Each number is 500 + 25 x the weight over its row's rms, rounded and kept within 0 to 999. Layers, rows and columns count from 0. Numbers have three digits each. The size before them is the row's rms in percent of the matrix's.

# layer 10 attention value, 96x96, rms 0.0931, rows 0-95, columns 48-95
094:498498467524500514501480517461490504524548492518462511479476531474509479465559519487506517504528493530460517496506517480526420486471479496523517
100:513535497467467449488519473504494459502519534467484444531527518551487503482456515512507516489506478482524501502490491502502527494521529507444506
092:537474468467468519549435510528506545516504529515499529511445478524461505470491500497541521516509490506506552483523498499500452503492491507500521
088:499545487468516484504496505514491492533539501450516510501508520515514503508513497447516484494477464489469501479501544500491527472517471479505517
095:493449507500494530500557477478502477488452520545486518513507485508534546444508492498492488507480513539536477516502495502478460487469535517476499
088:498539509474456477457519499512476492539507469467464483523498504539508480521494496483510499490545519467543492512485511509552525488493523484521495
085:470473471545534534516526526499513501493514503538534520515505471498508517469499515524500492502459501508501486527520491487472559529471511549525516
103:521544525455481480501533508528479497530490536421525461544518468551495481524477491512508500488537491462510479480477500514508495482494512442503493
094:517498520493489469476459492486491521513526500513502501464480554491504462535538523542513506531550506488503509476510516491527430499512474486506496
088:539518485508471477492534469525515469512495491503445499464498518494531533473512499496508484529462543546449487542477479491543469521494527486490502
092:475433496473488535462470548523514550478483474513521505519507490492486516544495516511534545492506467481570490518506486519509534476476480522514483
090:537465535536528530500502516518502529528465491514522537500514463485471462580498492505492488478515510512542497460506497505465511493496474513517463
102:491450492507471456482532507501506514459465540491513458475512495521537511469476496525522481494516467517558453503495516494489516509497511502481506
101:447455489527475503476506514441498507482501491559522547493518508466546527472534484518507530493489455517437498478506510498479503509488503536484492
111:521525492529553475535505485523511465495478462513479450505512529500511504504491515495468479519433491514515501537517505477451566521478505511520516
107:549548474478505505525550481503491474495531522469501482524505448516442488501440499511505489525489565500489497530502491497517487510512521468478503
093:516544501498530506540487524534502536491476488519496488507478458500487480524489490460500499499509508517513505503507511486475521488460528505500513
104:531511525475532494498530476523512401491529499504485509504506505503482496465485507512484511509506548480498498528508518511462500514504495486487502
102:455512489532524505517567530469500437506471476478498477549515473538531534501481496480500503489458482489461490500500504524485571490495513512492486
095:544452497473499507506529467520482528552494507485477511516500503521531532481508525510497528536524481461508502509501507503522482494498494494509511
092:517495481516489483505553484502495531510478520446509514476488480543503488491472498518487466532525530493470478517518496507547479508483512492512503
093:460551478508494471488502481475501503498480483485461522508496524492483495475482470473493480474513511522491503538503478510528514521476546511494503
093:521482479472466531513492524492511477502515517445479502536475510528504544498463511496510542499485530434532549529522511508485478499456485497510510
095:527508507538519505522472481515486523492493473553482573482480497519467506501510476495501479487537572508459537516509462517477480524507526517483497
098:461438536515497551447533536446499496475493515533515502516528490510540530475550501516541505477473491490493487477479494514495494488484504536480502
097:479483507458520482474554485473484501504490514508503455536536490527499530458508508534522515513531473484454449479473486513511503480509511490457489
099:465445508515484527494470539483535481474481543482537519515470476469518504474482497506505485478457494528585516495512508510477528496476527531515519
094:491534481482492472527509479509502548493528500529465477472510564501461500530519491484490476529545474511453510471501472476528499508537491486495482
102:454532491482452484479492538502527519465495507484492476497495530472528494513481503514484532489486428474505524506489500494501535523464505499552512
106:484467490513504515475507491513507468506483462509499502519518446462482509547467520486515534510491517503456520511500510506529554521502510524493530
094:504493529515519472476487446557498551506457482509505540482500473474465491533526470494491487491550513549506503479485474493502506508502530518524498
115:454548494517514473474524537465486524496483448487470450500488532508506475524509486473483507488509503504519481489511532497492554482483493508525504
107:505523468500537464497504504473482475495490526513490508521546492529481515460528497486521523502528559486463473449512512504442527502506523528498460
097:482499520505521525455492512483487492482454484513514456470514493477545526518499509496478491498502500488540479526496522524444556478445469486521516
099:497478485482483482519477513565511562503547521477501520512477540514530511515502496515503454503478495466482523535501541475485475495484460459453477
119:521475489475457535489473510566478516501503490519486446504497503467549536557514509480504538517525460512506538535509465495488512495514510483461525
094:490517544505539502483474526499522436517504493463532531522491482477552489493474508502503472480445501508528475499492483484489482478520452492545508
109:518458495470506513548519495527475518516504493542512484507502503509466516530510523476480512527521444493490497502500447499463468489484458509461521
102:513472497518530508518533515513523523512594467516494502499510513513466517508524521489528474489532499513484502496497544474499506495497526465512449
110:538567464504493487519459459500494506500521521467512547496496483519477482469509485531466495526512523483491462473509513496498454498539498485463501
101:495501532493531545502485526488513500475528438475519494510502521512452508464548531502521534484454483460517469483498555486520472495493454517504492
108:507517502522490504493527475485476499518450504506497493507516478516445484461497488496509498521493512522462499462500494508518496506526522531502517
115:490540448481499429487439516487496520475453511507502480526522531495472519499482497492479435508502492483514515494493490486514510515508530508479513
095:517494486518485517518484519507492489554497495499521507487478525458513494503476535486458539532492515492504497533548465467516515498524456494517544
090:486546511521551506475493526435531454524525497496485523493499517461523475512456505520500510491439543505514472507500524463488517510469491497563478
107:504495536535503499435485530471509484531519499499480499521483496511532522513516474489540571478504531498464489498491497473522520496515541470540491
110:488556497491490504509524504439500478488485516545492458513529529498503528498507484491493499472511506523527520503523444521477504499432512485495453
111:497517485482480537538475485505528529495510447488508519513487532470467486490466519490434516484472469424514536467500490484527520491514477493506506
099:519486544488523509478518490508523481474528477491504503507525464487467476476491497506533497470469478534545520478498512485502478496482506543509508
117:514477468512512493471493546495520525515518494525492502489501498446437510536497520498527541504488487482505463466490564500521547488501476500512457
102:488471549486525508465508535512486499493517497450492474503501514528506531486577502460541502494515444491498499465489529476508482503530519477488506
101:495501559533542533475490527495518460507544518464494526523492479484549497500519486481560520469509496524535488492491468493539468469524479460516461
091:522477529493505539487512490538470510509545499477494478507496474512552519522554491453545546480498484511522513493488466503513441484508503465486485
109:515488504512491506468506472515507479544518481519455485473480528458513495551469500484495523494469521559502523540496562485513506500500534486519506
098:491538513499517534475519487470447495488531501481531493521508498534502517504546510478519529466533488485503488456502500526491466458470498454462458
097:491492517511527492453507494486525489465480507506501481518488520502519495484492479526500515487523545472471487532508534480463544507453560490528488
092:516458541507524549533494494504504512499533510465513510468481527480530464495516511471477496467518449462484514521521505489482470509510454480524497
095:475517499496507501493496497517520487541513496515503553499485524453497504552514509482467494506452509505519475504501506475509492488512445467489512
108:492486522515563462484548485459518492492496516510486472518515515504468503523504505474536471506554503546497463549494516507511509511497515514488480
099:472484513504509530464472561513516525482520476490501519486514532486478500468558528476514482496463471470458535481498534491515513504529483507532499
099:513497527501462481452499501483529515482444499494548506482506445460461462494463497525504501485500496517570487475511466480496535500550511525533512
094:496466536478493514483503493494497468504449483499487466463528484446520484520457510506496504507462491536521489575474513533517503489497466529532509
103:471501490475474527518519452512482457501503511497496480458537530510512497530519471469502504496464471540506507521484517512452460503521526521479511
104:478529503530511483452481482450483508536475483498505496514485502493483478459535484524487511495502509467450496456484524477518559504525530496523493
086:508496482487561477511491532506492466540515520491479518505531479483496488517552509530496492494573531458497458492485487463478493475532488519506512
090:497518523519483523513552542493494520531480506503513531504529491562473488496451493454531529503554538502472542528507512490501493497462524491500518
088:488500500490501451497498495522499492531508538464498482514508490480498495506559491515457536501560500463528481476492490479520483482476481526485510
103:508542474530492474512503494538480523524508494515498524509494474497515524451512501438532530480521542477483521516482443482479499504501546451494490
114:527470528477502509492516458508499502509529540465496474492470488522453446505511474521508459535523568558531492513505519507507455510484503499474507
097:505477498497556499502453475487489520506514481452471516484490518475498428549491520508502517518521521501515509495502444503492487478502468506512507
094:503463480470501519512525512481503474476455499471523498510517472523506543469512525526465499480525474470551473511513524523508498492516499529502488
111:510456524533507490526509508482497510486533524530516463484519512508456456461514495517528470518571498518486462484496487479481462499472512520476510
091:507516524502527519521521500540487470555485553496539522525497487513507527462515489533493455475524509490469448498493499498503445460535518484451489
091:520484489495555473511520510499518473525518526493501558501528478506515438472520491538499481479540541500503503522501477468499444477516500505486514
104:477478488522492457523446495537479560530510481475511482493517481493461452557475470506496521508556514484507525503479482507462510495500487497534491
108:461512494520456469523500531477506518496457461528519525464543545492525503453490513430528487510491466509458522500501505517498500496516505487514487
099:501455520498482495508492490452504497511509527437487547492480483528522466499503471497489503530533524544499546477502485509582462496469510498504510
100:486488509526486478463431511456495535513537484454484514458478477478508431550497504500523526471527520492496544464508490506504493501502503496531517
093:476538499519523497495523482560498535555515512480512485531535451478456454528523479497491473494480555539473487487480494503511492505525507513496527
114:496524527486526485492548544478476503509530466526540501496537474497470495497516488498516500497503508455449488483499477503491527497480427482525517
106:504539483493525521454553510484507476474504494503465508495474487497525521521534515489488540461493519488539514489520493518553512500514477522508493
105:474524494511517500475519521451495444488531516483490478520508468496510534530503511543498524445474485453530490474516531510534553494518491533509510
107:515455534471495522505480524555494503530499554476589479533515475518499505484503488541500505485526457461544462497488521482464456478520519513496498
098:476509516497484481500469465493501540526504481482477505500533490482475472514460482448496457518552514516441545453490523508487521495511510522496495
095:473500496515435489523463511481481589510474518481519505460520516521465465483472492476526533494550457513513539503522483497509484512468537521518498
102:479507507494511453500445491503512461502521475521488513483513525466530513516466522511502534485481477457495492505486514494440529479550503480495484
092:487538488524458528457515477487489505488499496474450460493452484516509507531525493487486524490503513520544499494494514532543517492500489504481501
113:504450510521503493505435530497508526496543513483511506487487510497498461550480498522540538474545479477518514501504521479467481491501519504511517
097:477465541489447492520476499493479505522471525454537517499483488533469482478468479525502496520573507492497507499487530506479448493462515501488519
098:542508473532514485468513484529491513464559508517488422495485503497459507513568495524500528467490520490547484495486448511494484496499466503490474
106:518529499486529480495528489519500490502496485525489503488534481482502480484539514538455440501505539526503466499505508468502494504491475524503519
095:532499515497523476489510458474485468487537561499507472490489534500491497475533499538542484495472479501485495482498482515484480499501459476466481
101:475486551476529523514503537533516458508491498477542544542501448539555506521501499511469490479483500458530481513495506490485519473515497483497506
099:476506544467499511498522493472488500515504489449529532498453465540525506546519485516491532523465530498508509532486492526495517484469451465508526
088:496519497524486560510504496485490499515487523498519523494502470540496545516481471483515467479465522532501484484510513542522521492528513479502476
104:499502493553499475500443485532507545482505506527486496497492532506486515526485483472538490480497466495460500458500509483501505527500539479500472